Part of a small language model's weights: MLP 384 SwiGLU.
Each number is 500 + 40 x the weight over its row's rms, rounded and kept within 0 to 999. Layers, rows and columns count from 0. Numbers have three digits each. The size before them is the row's rms in percent of the matrix's.

# layer 7 MLP gate, 384x192, rms 0.108, rows 122-165, columns 0-47
094:475488536495428477553519540509578480626443492545568520526455571553492492453533446495433467458490503470553444439486439472571498531512548459544548
100:555550538555530486505503486434558477501439483512513486543547483391540448442517534538468512458489550539560459530461488445531462514471388494541474
098:503509465465473476458509418442479537469492469555479409512512458547532442507509452504499525531499493511562499455471475517504464538469485551531581
098:509529469492482452546535442555458587481547513540502493482526529526500418528512471525480504544544501451565473493560510488562499463544538533533523
106:511576530552510480502522499519545556506499478461608538502466542539402447535520481431491493525503555507507464463465527529502469508481483486456491
089:480531579538462475489528445550516571546490467449432426518501506589503499522492550542475522518495523421515528456467532501527480511538519469521455
106:504478462513499515439460511521456437488554449506536480473522520569451488435581509493461456455532525428527424462471520486454509493473589549527488
101:575494439517449468529443424479467515595448439559471468445432548496510464455507592475515548399506472455480548523473473484462514422476467482543456
070:460508494543459500459567524483507513498483495457493510504496551469468491512539496594517482507505472514438523495450489499482507488462467510526519
103:509571525509484519471474502445514550491457514511545526524551573492463510520446463426514487475522519524551545534496532577416524478542506529578429
098:425529500471525529540522484509453437532540437537473420388534533526537541413525444493494486491539534476515511467472509471519502511462469551502469
110:453491488443475455550451552504572480445438563469504448468478486484488569502444530496477493481466508494501507493532440500526530613491440483471538
095:462505496506496525538487467499561494497579480495532431556459511456458480484499464489510543518546551457450549544472481493495485484547379524524539
100:515519459531529522463412497549493531476502494484511551487491479552477526451482458539439541451487474403474543487472498421537518449453595471518406
103:544408513430508494509547515520480501543458545508530524548434509509566507462526459509469528444458486452486515497527451512512481544513518511492504
094:492490390533516502478536481486464512426534497506500536527511534490466459475515516446486485490470470511459558523555454492553487449526523499508488
097:510473546444477475519503507464441523500488464399563497509495518535437519502505501513417470507519486468534525507544508481549535531527360442534549
103:540433520511453592496547497457509489515505573520495505445474497587558477566538597566477514490499465461538462488519459460506411464456478520478526
095:492501513516508536503470472500454487534503561519516508540534449572552524448521479464510490486503469520555486527509526525464476476591498545562504
095:504543500546521525479439522500522436521515474445510591568456493538517426460461512461458468497510530494388501455542554522547473512541526509510462
103:496468471458499473500505477469428524543501493412514548484462502428467543496487534468498491470471501496472520480397463541459449492488451519575575
104:543531515492503479496596471596467548460528506544460504501537476543503542554507517473531516565465547465495465518474587500532550467484485434490473
106:565466502533606578518485597475500485507476470550441453511460498430555539475499474510421505476525517498513488525530561547434438506514506502545427
102:441545457518474471537520467450507520457491509480567500519486534518445471449429518512528489621507551448472561495442490525459485444489510453448586
093:456549541465547513529498452519496475473495503543465487547482504517492439462472469530521530607469545489465553534486446485534456507474527417468552
097:543475602479508516554439506469457426471484507517460485519519480495454543561510526505601470420480478555556484461547499569535528535500484557482507
111:452528506558473447465526422478493520518433543467523503550479553455532562478406433458524501457540480480464573491507524563441501483494473468409550
101:492536604470492553415530504460480520591530525561503447520535501574503586508489476493427449521470531492458430552542456538490536495470502541509455
108:472544504451465587457521488508468478457541527541510477424534542472565480467529523444570565556520483513508464438466517487439528454577507446532513
089:493483471486438478434465570427525475479526445529582528472515538396516552433526456390533431449497510468497486489474496572517455466433414523502448
091:440543494473528525439554477495490448508537532520486550488563579544559496405498514543441498454459460514499549489442526484385498483457446495524587
111:529476493418553483483420402528472478556565504522462495531576510467469500540458550587497483467517548521535511431520558457533584497568515474535468
092:530423493478491440594515529548525472545445453461527473528499525517482521524420497521474435520478500510403493497502501579479505494470480464419573
097:542469534426514507536479455484460418494436464541534405531534471537589508476484539477470525450475542450486492475458558603505489516513485512522514
108:464509500495580477499483452447466496567450520555511504504499522479485500469442535472541508527479472487513504577518511490529566454393456446575506
100:521515489481534456519468468485519465536518540451506503521502501516492507455478519403519478503514545515457552507512515502469491518456472543426450
094:477536511489578477448461472467497468502454464501476484437503457542566517483456539490475498551480475543535451541504533454484534479563526479470480
110:514424542493489535427519448517528482532466447526530442429448458490543465451556585591506488429482525531487477474594498503500498463536522470498501
101:468417570561450444489474480504489525473521488509512548487480547509495517515447566517520522478468512563481518492518468505479439458496501485487507
105:536496572435545481470433426516502551547422498495571483462489447559522495505532558480551526523486499487556484554427518504486540568498448526510545
100:543448582559520497494473436466484557473466544517460453466476507501482536492555568525519489454506482484560457454455540549514459517454470458517487
092:479431516524520498504484462532450503499463457531454583487503549516391493548547510542481511456465523504480464455506612479516505558501482433423547
096:430562531498537501499427498534453479485448554429545438430492541546442493524562533507521532447463454528512535533518500538539583530486493473523519
091:541526450373494470487466528518449509547580582547531523503495514557528488439478494430433462483512511455455544489483453527585511579511465417548488
# layer 7 MLP up, 384x192, rms 0.112, rows 122-165, columns 0-47
092:558463460452501462481512479552423435519470460410544511524447469506573508534489487526501439532426541453467510525526541532526489408581484542500470
104:507510442565462524493510503468480453474541487491463539480538526493521486514518516567506525396475544518375516473486543457540498504445463514498475
096:455474473491428590601452492464440500540503495407483551517533491410414541464455451473488445553530504509426473548492432514527453473453484454555560
104:487429519545528531463476548573489564503599571519475509532471536534505525568462462503475483428502493473421490543439524449428458466498553500517510
096:580574545464573513450450500477532521602534530500560512512456452531506459480508454514476482518478484520520448513443505503574421465449466494477518
095:488508476450461499447546490500491515449478485482548475491475524445481454486536535427500637495472557433523423473508528476480487537584532477475478
109:462461567481437515530493512481464553497447577460464522473595541519477513586464431500516483502438587523587532525465485507499469489462520514649526
090:508484544480513563475483436448421478484515480507507479471505569538505450520515508489580520468463530511449582513526515490562475487516482505602496
075:502461486437537485438544537509539537485532466477498567537459563561498470499545526493564458516575528487517517535514498490564403548524478535458484
104:541476488456487476479533457460502508402501562462478451532486475496483544497526476536478524450494476513450512612496491466551553566491490451517516
101:554487458458510526490558481474533512506506484501473486515439503543464473478441468603500515492460502493511535454533555481528505482441508518538523
100:491587482528600467466499538429573496450486590482506513544484483439481511570474503503517503532498441499463503514491499517466489497609472550520461
095:480549535548536497517476423458513445444497525456505561480454470485373563511529480512492496515468443505519505457490467511557543555482489497514444
102:516523515473492487464515489503509515529503509536503486488453499514539526487542517521498419527425509491442463489454508544485535489464474463501515
103:495480520464511489442522464439522514434506566505553456463539491487513473506514536439538616496499472529494521468427548526464510440465471575518450
095:528458438481476517534453455480436638514527461504465445466494460416483511576450517468438512490539508526529453564491514473461479539484473481464431
098:486518494512507539457506468469421548460533465497486465495556451541509430483544462490449439520525456475456502530523484503530537516537454541569437
102:506514520619508474520500480512525520488438476525488508480470434503539593535453487520512526598504485550484494504468558534516531474542523457475503
097:411552510531470513506548472595522503434553500508524444557480456507468482497433530515515484569517445504533566433468508438530502531525512562546493
098:465482530483545457522541495520523467564602505469443492484475514481498536472485479530518558491476470454558527516492494470538452411477476633517479
096:513469481481448525409466504514560486613506492423485518487416462474558456508482523472566433489531503459518568527475502600489496527459461520495532
105:505516539511480555595463508532441462515445495572552559470482528418512500493510479467471450511540474475477557418550455496495488509454483512453428
102:576415514533506514446477519515521442478501408426507493530524508566532441446455553538510533501515467508526402504446517506515474447495506460483509
103:533556484470509528604525527462476504498502427445577443535535469523501496475562484480519503509461469533475532478517530529546526486504516418459498
101:472505507555515553460573499510494449518505556509503479497505582511478508437423502549500527408490490474446559504496479512483491527467453527483475
103:501525506488499461430505455447463425529493504461469456497493548502518431441524572462508442581453513487489510501474517476490386466534478496449510
099:483470507542459510461468515461514468530459492504477465576528463481481537469516459452507487437551456472506505509491543512498517506509561433377594
101:479513593439543484459519474526556475508487449527518466428538550438526565544571502472468436515428519514498403490488566466495511455513540482468517
104:469504530541463489516467461459497424458582473537466554482483420470471462484469485511484488492483524486634494503565450491542511558444482535485441
093:478505420485551469550460608460484582528494448521472506462452515518528539503532486544506479445536528402492468503503528497509491496529420504468547
094:453449436537556514525550443558487524478524518573537529505513557526447536439552528519458550442510413500525503468485491452502528525503551529549489
113:519518504537446557488568573518538493409528521479475471581514514462497473500528530488503523479489452411520551565524542498480491494471532522554546
091:487513530480509541534443537493452482503493437512542469419520546507463514531573525490534635551485525538524537488546419435442535550504543533512535
096:480504541520497509451487520548493556552499508480567552533504485495477533519486448495574437491520538486512499585497452412504467523464450473506482
108:441531513485524464470513446493480583489468533460583465561484516547488495539565480445508482523483544476580554463475462531448556423492548527495499
104:511482430423525477480530477483555491516548457547497554532493562568546530535493459404438487525478468587522481531544433531541460503521492494506483
093:417473518454513490519465481476481470485477504444494566551558410439615498513500474473496491494526508535496488470449514480474519536525459465496607
105:567510472498509472492503530499518425500351557534471501512478492540445477518496493541514487499471532472515486420527463492476525516442517499533477
105:464422509587445439475485501434511520501576532547500464507494548486574493612479520521474499439508525435457569486471493464454511563459544476470470
105:571536558541495454498560544518495566499509476486510510589465498457444516585522485434475461514496583474542464438460513502450401444520485554503575
103:534501556503474523474485380473494511488497494533459442470482539496549510546462477471551520512450458477546564506471413512490497462490502524505447
096:508499521527509446530479527544499502511396510518512534497506491497513544441439505484543459550526384504447480529549501525498513457452515512542539
098:453527536508580494487561520533507538493493505522446508498519469530460508485549497448499509493502534480456494418551529513468495438525467528505505
093:523559514536509517519481469477507471522473546479495487499511455566494528544583478627450558485508523575561454537513483454508523504500467556445489
# layer 7 MLP down (transposed), 384x192, rms 0.0743, rows 122-165, columns 0-47
093:554517468520421447529547438553412481484463492510469485542462485506564461517391485457517510524531548510474494523514565508474493531547412474545463
102:533452515542464494470478454441505520524446499453453518601467512476514511485439465550522543431469454503406593495423552487500466541499454419431499
094:481525472543540546470472496531485516483492476522380496463470453609460579474507537488468527488483527497521441503567493537490476547554441450450423
101:476473505494529457463518500480542482543462528449470529530438435458446444499508523561586552539526481536479521555434488492460426508462509454487473
099:530520488541497551467455491500492473475520579510575446432515457492438480478502455503486548499474520440517466561464538511539600495460563540511539
101:554552570508524508443500521428528461488509482515494523494555504476486504471493481530577482462564490468398534562485502456451520517483498548501548
102:452514542558473549450474508523458535525508466529492500546464469489543504542475531456484503505518481453437526566374441493488566489512436561489438
100:426478492480473597495514533568533519576454559465516541510551450457442491523501536528503506539464555529468471511518521490393448509468515523457433
111:453458506493464503534497456479477458546493512510490454529533483511504496507489519475479525508473511522519467461542509502424535491467502482492478
106:496444558536542572483479547543452490540500481457497485422509459455480369482534541478497572489498542453469496451482505583449547533459532537489466
095:488481434380500535545581520539533513495495483442494517493518541493546541533506535535515471523457495510490524513502506474450476567571579482481504
108:497423478550520507487520501442494540547497468492453504485496506512471550525526462494540540452506505531462503520467531488528551528521494484467554
089:465580539536489509433377452545492551456534441443471501422548525506491532504514452464517529466517538502487511438540524456579497523500462425544547
107:545515488554501518538540498525486535497511440477547424496558472490520501469476519491532549494394473486441574533544462560497467431479499516484466
091:473592494493520505517469435567473529451590511518449499477533528469431513462478550485552510477509513496478477478536546580582595512539531552474506
099:493500468505541470464495508539589537492583539515522499477535465436454458565497555567468512451521462531515466503437454542494547481573487483491497
098:478513573550549516492461466474565511468499584527476526528491530500497541505439491489498473581381530479529516506545526542478498532470548496562514
104:443470474491504495460503496446547431487507455550464521459492466577477485468457503551464533530546467492501474560505526588470501576527526437411583
096:595524449469562516428441586549538507508501457507484516609512480479472538570497392530558439539488559496481495455525533501570493525526546467495483
097:536554506558438493465535499460501525551483585523496533434558487495574543452432470496462482495524540432522520534562573519456539547486536573521548
094:510545463491582529516446515457429553469502450494492436453455497521526480496476570554485533520401590491581473460449500463509484526505559490587525
101:502512472488483515491529481523438468494477533505494504488541526480552537494439501436527505416500565424507500472484488513501537454530555525413474
103:483471486539538580566459424515506540480492465462532484563535448417506502522427494490541514468414524506539506539576490480476502473374511472554479
102:493536501447569468526547467559492525517540494474491444471454546558512472472480549461504508574455517510496529490567558520522480493526487485458483
093:561471515536520506514585532527509453520453515439469446544455481475545475492418482497476464547521520508522531477433528551552433458525500480523539
108:494522437507490454456560538535572493504468508455518562512467479507563488392546517469458507517481564481502547446519495496550496512535492483496499
110:418454474461526540513496495508506537516549529522574535485542458552446567550483556558524488416504513541509535472510551473532522594548460478424496
105:478417441488447355440455494565599526531504443544492445488487491445547545554570525518483488562505483555551469559497523506488535428515519498565513
111:513410494486521485489486574537497640527497455492534472470564503632461458523558477566535459447594508555468510541533479553381484470492536509515456
095:578518483538495502517517512455489531509450614488545441466494477494509483509520496475476515545426601517523524499548467484545512428552514542552473
094:576509476517496465492542506475558457449495514525458501487494490515512470432526494455512476520433467547502536494539498497409519486468490504548494
110:492534487463494603537530475524508487501478497555491501527467473469512524544502509499478488538506444496524511557494462446523465485525541583492519
091:491553479470452560487595476431496545451550499508472508542544484452473482434480424481512414532456546391517485506505549501491511550535505592470501
100:548556477451425501472561514535437514532545426461474490548525518454482512569445457534478464484514488459436534457511415458514525556469516484454529
100:492536472438512536546504462581508514489500508512502559516561537477528556421544600448558519450475509499514492552481475485577495497459496521497495
106:517497455457513506463470469480514530492611512515555486506477565546567524484483468439445497560525448556509515474494509468515480525533494605512465
096:530511446509502531504492484558452494469484489534540442550543458586430476415488542474553467480497483457492503469498525532497480586468510527534520
091:484476490463470500429471551551532561521491510513467483452503555520460523413498562511546470494473513489555450541549483531513474481509564470507487
100:543521523488511477505446543445492463601449532509443485489528519452528516527505514521454529452542548414521530488558476471443521466493488519511493
102:446565517455476456484553493442499478513477507468563467535466548455516558552516414410502530416560474483481481491441505473521421474510424513500460
104:591572489494499537503459484536547442471500528477415430455515519471482475529555497484504490439534508497616521512483516544510523454467469527485523
095:533513483472518500501543500455468438509523556500480500555543483532497461508554425521458513483519530516595501495535554393480521458528524475472459
102:598492489466474467468508504486497501480422509487521524568418518496531566476547490443547547490516472479487551473486460529515438506534456429519546
093:537552532592517472560480476530528449451466498507410540438515507465501481496494560500501639544467516496488448493559465512456469461498501500487505